Each number is 200 + 40 x the weight over its row's rms, rounded and kept within 0 to 999. Layers, rows and columns count from 0. The size before them is the row's rms in percent of the matrix's.

# layer 11 MLP up, 1024x256, rms 0.0526, rows 101-150, columns 160-191
103,202,83,202,157,188,176,127,234,211,145,183,156,204,237,226,223,247,194,178,225,193,220,120,200,207,134,184,262,227,164,217,298
092,195,268,255,98,204,223,186,230,211,232,218,196,124,154,141,226,188,138,248,174,145,225,168,186,180,162,273,201,210,256,192,199
101,179,180,183,301,182,192,182,175,212,156,211,191,216,109,174,173,206,145,175,177,113,146,214,208,244,153,210,171,254,243,189,210
102,260,186,165,240,168,264,153,241,186,145,167,185,272,127,205,203,247,202,143,185,212,193,160,133,159,235,258,283,230,210,227,207
098,193,253,217,141,228,247,179,178,228,249,94,213,246,165,263,194,221,256,177,195,203,244,126,236,162,137,225,281,260,206,262,188
103,176,169,134,198,159,154,184,117,222,242,224,162,223,134,199,144,172,266,220,300,214,184,231,195,225,216,202,163,206,180,177,227
101,180,201,235,201,207,184,195,140,209,180,157,195,203,161,220,211,265,125,165,136,179,195,211,200,179,248,159,222,279,129,219,185
101,269,217,156,181,278,146,202,202,194,115,266,203,168,295,264,161,269,251,251,276,227,207,189,166,201,180,164,133,175,263,183,206
105,160,195,173,151,204,265,247,250,202,161,256,164,253,190,212,228,248,228,142,227,233,156,214,198,191,263,192,135,183,213,202,233
101,215,243,214,200,231,185,224,213,224,228,200,250,253,204,218,185,179,214,169,119,220,214,215,179,232,223,197,194,165,176,251,189
095,249,203,125,223,222,162,243,172,308,277,237,230,237,243,177,277,262,259,244,190,160,218,136,235,160,129,183,208,212,207,235,205
101,203,181,169,198,197,258,213,221,203,274,187,274,179,200,166,193,146,184,230,226,184,135,205,210,216,226,263,186,233,243,232,263
100,131,166,196,199,185,152,151,211,192,220,268,191,197,251,211,168,232,177,201,222,196,187,185,245,177,184,192,275,206,214,197,196
087,195,165,168,148,152,208,261,212,243,152,178,174,160,173,242,260,275,181,223,132,207,195,264,195,156,247,239,296,187,192,237,184
099,157,207,133,252,224,291,199,237,196,269,129,182,225,144,105,160,163,211,137,118,180,234,166,131,205,172,130,194,190,227,258,229
099,210,170,242,214,176,214,197,188,227,242,278,189,248,288,186,138,250,191,309,227,231,182,217,209,273,233,163,197,239,110,201,188
096,216,212,280,225,61,238,200,211,156,239,223,160,192,169,190,112,139,176,189,224,262,228,202,186,206,249,178,256,189,223,202,226
094,168,177,228,120,221,259,187,182,179,222,170,195,158,177,172,225,227,207,138,182,70,228,247,209,136,291,181,180,259,164,222,220
099,196,226,200,214,170,215,189,267,254,192,178,167,205,288,159,142,194,191,289,137,278,157,198,221,164,113,235,129,143,275,236,173
105,152,149,144,286,223,286,151,191,181,215,267,163,264,258,171,264,205,243,135,231,282,179,166,179,178,226,235,194,213,282,199,225
097,268,166,234,170,215,137,202,167,206,212,199,154,193,182,131,240,175,164,193,214,194,284,222,173,207,205,209,117,256,273,223,114
100,175,176,141,123,177,235,214,176,194,245,165,188,178,201,149,137,229,181,227,159,236,292,223,223,197,242,198,224,179,202,236,205
096,229,145,128,261,240,247,184,233,216,200,197,154,182,219,225,153,170,205,214,229,175,199,151,237,197,135,164,202,212,201,244,279
106,143,254,216,225,173,237,163,269,167,209,181,161,181,171,174,225,254,143,136,163,206,287,182,173,225,203,218,198,240,186,209,240
092,227,165,195,183,199,242,290,181,182,239,241,128,228,244,143,186,174,182,199,166,202,215,162,155,217,231,168,212,200,235,138,207
098,178,197,145,215,220,185,234,268,218,187,140,181,174,178,142,186,232,201,195,253,302,251,198,193,182,152,217,191,243,207,181,221
099,133,216,225,237,240,156,238,177,131,186,244,184,160,187,178,258,202,191,87,192,185,179,200,191,159,156,247,172,204,151,246,211
101,224,108,186,161,310,136,144,252,224,179,148,178,279,175,203,210,197,221,196,205,218,241,159,189,192,197,193,257,217,262,181,244
102,214,243,219,223,245,176,158,208,215,174,197,190,164,156,194,161,274,205,230,276,197,124,167,92,232,204,170,259,181,145,213,154
102,133,197,163,270,214,198,171,184,207,230,205,183,146,202,201,229,215,191,194,248,274,213,165,210,193,240,206,227,182,220,151,189
099,263,178,110,191,251,236,207,202,212,251,229,166,185,135,233,147,151,193,121,193,223,180,183,153,196,108,187,198,225,174,204,186
097,193,255,202,128,224,240,210,123,186,169,160,214,259,144,202,190,252,225,236,129,176,224,190,238,211,227,195,157,134,168,189,201
094,289,157,214,179,231,200,227,226,183,236,212,144,189,252,212,221,122,224,185,203,201,141,160,228,226,230,220,170,137,178,210,74
100,252,138,247,190,134,180,172,211,207,170,253,183,233,157,197,269,223,195,153,247,155,207,164,144,293,241,188,210,267,158,174,171
095,165,263,194,218,254,191,160,268,143,184,154,221,158,157,231,148,269,128,181,214,218,171,176,170,207,278,210,260,217,202,246,99
092,173,212,198,99,204,168,188,109,162,195,247,179,234,263,187,141,149,235,312,168,178,174,207,207,238,270,181,179,223,216,203,93
100,146,215,205,243,206,270,202,143,161,164,227,271,220,247,250,213,210,163,217,253,228,199,119,241,167,199,155,207,174,106,200,195
102,209,211,163,241,184,166,173,162,192,191,112,260,176,177,192,210,174,202,198,197,241,212,162,266,272,160,272,230,114,222,216,181
096,306,180,125,233,152,213,225,299,300,176,201,135,255,139,182,227,178,174,210,225,204,310,147,190,194,191,220,194,244,210,187,161
101,169,147,231,222,163,199,219,215,239,178,206,208,190,217,232,145,145,279,120,296,127,189,146,165,157,227,154,264,221,198,259,173
103,187,243,233,257,137,191,122,174,238,229,214,199,262,123,234,163,229,197,179,280,205,146,121,159,203,196,171,206,217,130,276,126
109,171,231,144,219,180,240,231,268,189,166,185,216,147,141,194,205,115,192,234,225,228,242,162,137,181,192,195,219,246,187,194,205
098,198,189,203,214,211,249,281,191,194,241,216,232,240,171,194,135,199,182,211,191,221,289,208,251,207,157,241,249,279,260,267,246
098,216,173,139,204,147,162,238,244,169,214,184,154,225,200,220,166,174,190,178,123,203,177,142,278,221,218,148,276,180,166,215,155
101,159,229,186,190,245,257,196,134,201,192,171,219,186,146,186,240,216,202,214,254,191,254,261,255,178,198,157,170,252,154,206,212
099,220,251,163,126,189,192,88,159,271,224,195,203,149,266,236,196,240,190,175,164,185,288,204,184,271,228,209,218,199,228,259,166
102,130,243,187,184,191,198,201,208,182,314,123,223,170,186,182,196,222,208,211,217,209,197,247,221,203,220,173,174,194,276,220,201
107,297,233,222,240,205,213,202,171,208,213,209,170,208,209,239,197,208,166,199,238,209,221,166,150,226,142,314,212,136,198,134,222
099,224,165,190,130,175,206,196,194,225,213,165,151,279,153,232,185,241,254,199,227,243,207,228,213,192,178,192,186,230,182,184,178
095,206,200,304,174,207,167,183,240,265,170,153,194,183,125,229,110,181,186,174,155,139,292,202,171,253,228,114,163,206,145,171,178
# layer 11 MLP down (transposed), 1024x256, rms 0.0526, rows 101-150, columns 160-191
106,187,236,267,213,195,266,265,172,162,229,219,176,197,187,176,205,233,133,246,177,223,232,162,255,204,237,155,200,155,188,152,188
088,208,221,247,223,296,187,201,202,213,254,240,146,179,204,210,184,247,181,169,143,180,225,177,128,228,256,203,167,207,173,176,210
102,157,226,159,229,227,263,196,160,227,208,210,202,245,205,192,238,167,210,167,183,207,278,233,195,168,164,159,187,168,213,211,198
096,187,191,151,171,224,145,245,202,247,254,251,226,207,120,250,184,212,169,227,106,186,209,175,231,215,150,154,212,136,225,178,169
093,240,166,152,223,171,136,159,203,238,202,205,245,135,213,214,223,189,203,164,210,277,194,253,233,225,225,178,157,166,149,148,193
104,121,189,272,156,189,208,173,229,158,171,235,194,186,213,196,281,223,135,181,157,244,156,245,278,173,166,219,245,306,131,223,228
096,165,132,220,215,260,229,213,200,240,249,162,176,173,240,194,218,226,239,234,299,272,216,211,203,211,169,304,209,236,160,174,243
109,260,214,197,144,221,182,239,215,227,258,190,243,202,223,228,190,238,179,218,165,156,208,145,260,190,180,274,158,210,236,238,241
099,216,174,204,235,244,234,167,180,243,227,205,178,258,221,173,196,174,175,176,256,136,126,267,211,133,194,243,157,114,150,182,114
101,206,221,217,191,121,197,180,161,161,194,196,191,149,240,190,174,142,175,139,167,188,247,266,224,219,219,195,125,223,150,123,267
087,143,205,174,203,272,227,247,237,128,207,196,168,189,248,245,175,120,192,192,204,204,200,276,208,235,191,196,179,163,193,200,225
108,152,220,208,224,233,153,218,215,196,112,167,115,251,151,201,192,222,254,201,164,217,189,190,231,165,217,208,201,155,111,231,198
097,194,121,192,229,191,210,196,173,248,210,241,186,160,171,215,208,197,179,118,176,206,250,218,175,198,213,208,213,194,164,203,238
089,237,171,126,142,145,220,202,177,254,162,106,146,194,199,190,224,194,179,140,253,173,190,153,120,170,123,191,156,259,216,228,234
097,158,209,199,246,191,240,250,233,189,210,251,293,205,145,277,167,198,202,221,193,189,152,230,167,234,241,227,241,280,161,173,237
096,212,170,204,206,200,197,187,234,213,102,188,165,198,221,219,183,135,193,169,172,210,221,199,213,183,130,135,216,221,273,174,188
095,159,167,205,230,282,152,209,182,211,160,222,239,248,269,203,268,192,189,241,146,142,172,150,238,156,150,214,171,187,199,135,194
098,227,168,230,200,152,176,169,209,176,272,208,221,191,266,208,243,159,223,236,199,243,167,140,246,281,183,246,207,166,201,228,145
096,255,239,177,196,216,196,113,139,157,223,212,248,263,233,208,255,214,131,104,215,216,212,237,204,127,248,142,275,245,187,191,195
102,153,232,186,169,221,197,282,229,191,238,227,179,219,152,152,214,176,220,187,188,241,231,246,176,261,239,196,213,164,234,204,210
096,194,200,140,183,147,165,199,234,282,135,234,160,127,153,199,224,155,196,193,170,161,228,105,211,175,211,156,187,192,145,181,255
096,134,223,137,213,206,165,124,153,228,171,223,177,205,179,186,145,139,211,204,187,285,220,177,239,183,189,177,261,180,152,200,220
101,197,199,206,244,220,201,263,208,178,176,183,183,198,234,215,178,200,256,231,185,149,192,162,235,188,179,118,268,268,131,180,151
108,228,217,215,178,300,211,269,290,147,221,228,272,264,184,194,228,140,263,167,232,185,191,187,273,256,248,173,212,166,189,207,213
091,172,196,179,210,198,241,233,235,132,144,210,165,168,210,218,185,152,257,196,263,211,198,181,217,135,193,144,234,218,211,227,201
098,145,126,241,244,243,211,135,118,233,193,200,161,207,232,204,263,157,149,221,183,216,139,168,135,212,146,107,257,191,276,231,172
111,129,232,150,227,135,180,220,150,175,183,228,205,139,184,226,297,239,194,134,196,271,154,206,198,204,199,226,258,214,191,167,201
100,295,197,249,186,182,226,227,210,193,218,165,145,210,181,185,118,110,212,222,255,216,150,254,139,205,153,201,175,204,246,210,275
101,184,249,137,136,200,156,193,195,274,234,210,276,127,232,233,198,196,223,251,229,185,200,251,185,251,244,278,160,111,194,237,213
098,271,136,222,127,149,274,212,185,150,174,157,239,182,200,171,117,189,154,175,177,186,165,175,228,275,180,202,159,192,169,236,169
100,203,150,232,181,139,261,187,142,254,236,164,176,229,207,182,214,198,174,225,139,186,174,187,306,240,226,265,182,202,193,208,207
086,178,204,119,182,199,185,203,189,187,191,226,188,169,213,170,236,147,184,164,205,174,160,220,211,130,169,134,211,189,154,215,219
093,174,227,195,249,237,172,277,235,182,229,186,210,137,207,220,176,88,245,220,140,218,224,224,182,166,156,170,245,135,182,175,215
096,176,224,228,180,235,188,229,264,235,261,233,126,184,190,122,140,197,197,181,235,280,235,253,195,188,248,221,178,190,217,200,230
100,108,82,223,223,202,151,241,215,183,244,183,153,212,119,243,147,168,197,137,176,152,207,204,142,135,221,207,250,235,202,237,207
093,196,240,232,282,179,198,177,167,176,180,175,123,163,166,174,159,233,268,241,185,190,176,200,185,183,187,105,189,175,158,243,221
097,270,194,159,283,178,212,104,226,219,214,120,172,227,177,181,179,215,194,177,199,196,163,217,168,147,211,220,151,240,286,208,238
100,168,252,154,237,199,164,209,197,193,241,171,191,103,240,186,199,135,164,160,193,205,235,144,252,135,237,135,162,240,154,212,275
097,217,221,151,196,203,192,216,140,187,222,178,249,131,237,247,176,138,186,179,198,183,164,122,152,142,138,228,180,257,171,156,221
103,178,187,176,227,191,190,187,210,176,158,235,197,213,198,168,235,249,189,255,221,176,231,186,236,212,201,170,127,156,132,179,250
106,224,195,125,231,209,142,175,173,217,259,235,177,195,245,250,293,166,242,181,257,221,153,168,194,167,171,151,197,157,217,125,316
103,132,251,203,213,184,140,257,261,192,174,250,115,208,279,140,199,184,149,198,215,230,236,219,197,119,223,171,147,197,201,139,229
100,218,154,227,204,194,147,157,262,230,118,164,183,174,209,212,224,244,224,176,187,224,210,222,243,176,205,297,214,158,178,230,157
097,170,260,186,148,212,229,192,210,300,221,103,220,164,235,237,229,150,184,223,247,209,218,234,175,210,158,254,152,197,227,183,267
108,214,202,160,199,206,231,161,239,197,189,232,318,180,231,247,166,225,236,133,116,179,258,158,130,153,136,189,247,200,178,129,127
099,206,187,144,154,228,158,284,246,181,233,181,157,97,181,171,154,188,210,216,248,200,145,209,223,187,249,263,141,176,191,277,133
100,196,284,191,180,220,192,173,193,227,259,272,190,187,235,241,205,272,184,128,208,177,227,185,261,160,191,199,153,239,183,123,155
108,189,176,227,120,305,242,174,178,161,175,152,221,174,150,184,243,207,248,146,136,189,243,215,221,168,251,176,184,192,187,223,200
097,95,244,214,251,207,118,226,115,246,201,214,263,225,166,151,190,217,117,233,244,246,121,186,189,180,203,183,198,150,144,197,167
099,238,197,196,210,275,163,174,130,219,192,224,141,237,197,207,157,190,193,160,208,216,203,202,200,199,89,242,231,157,155,207,180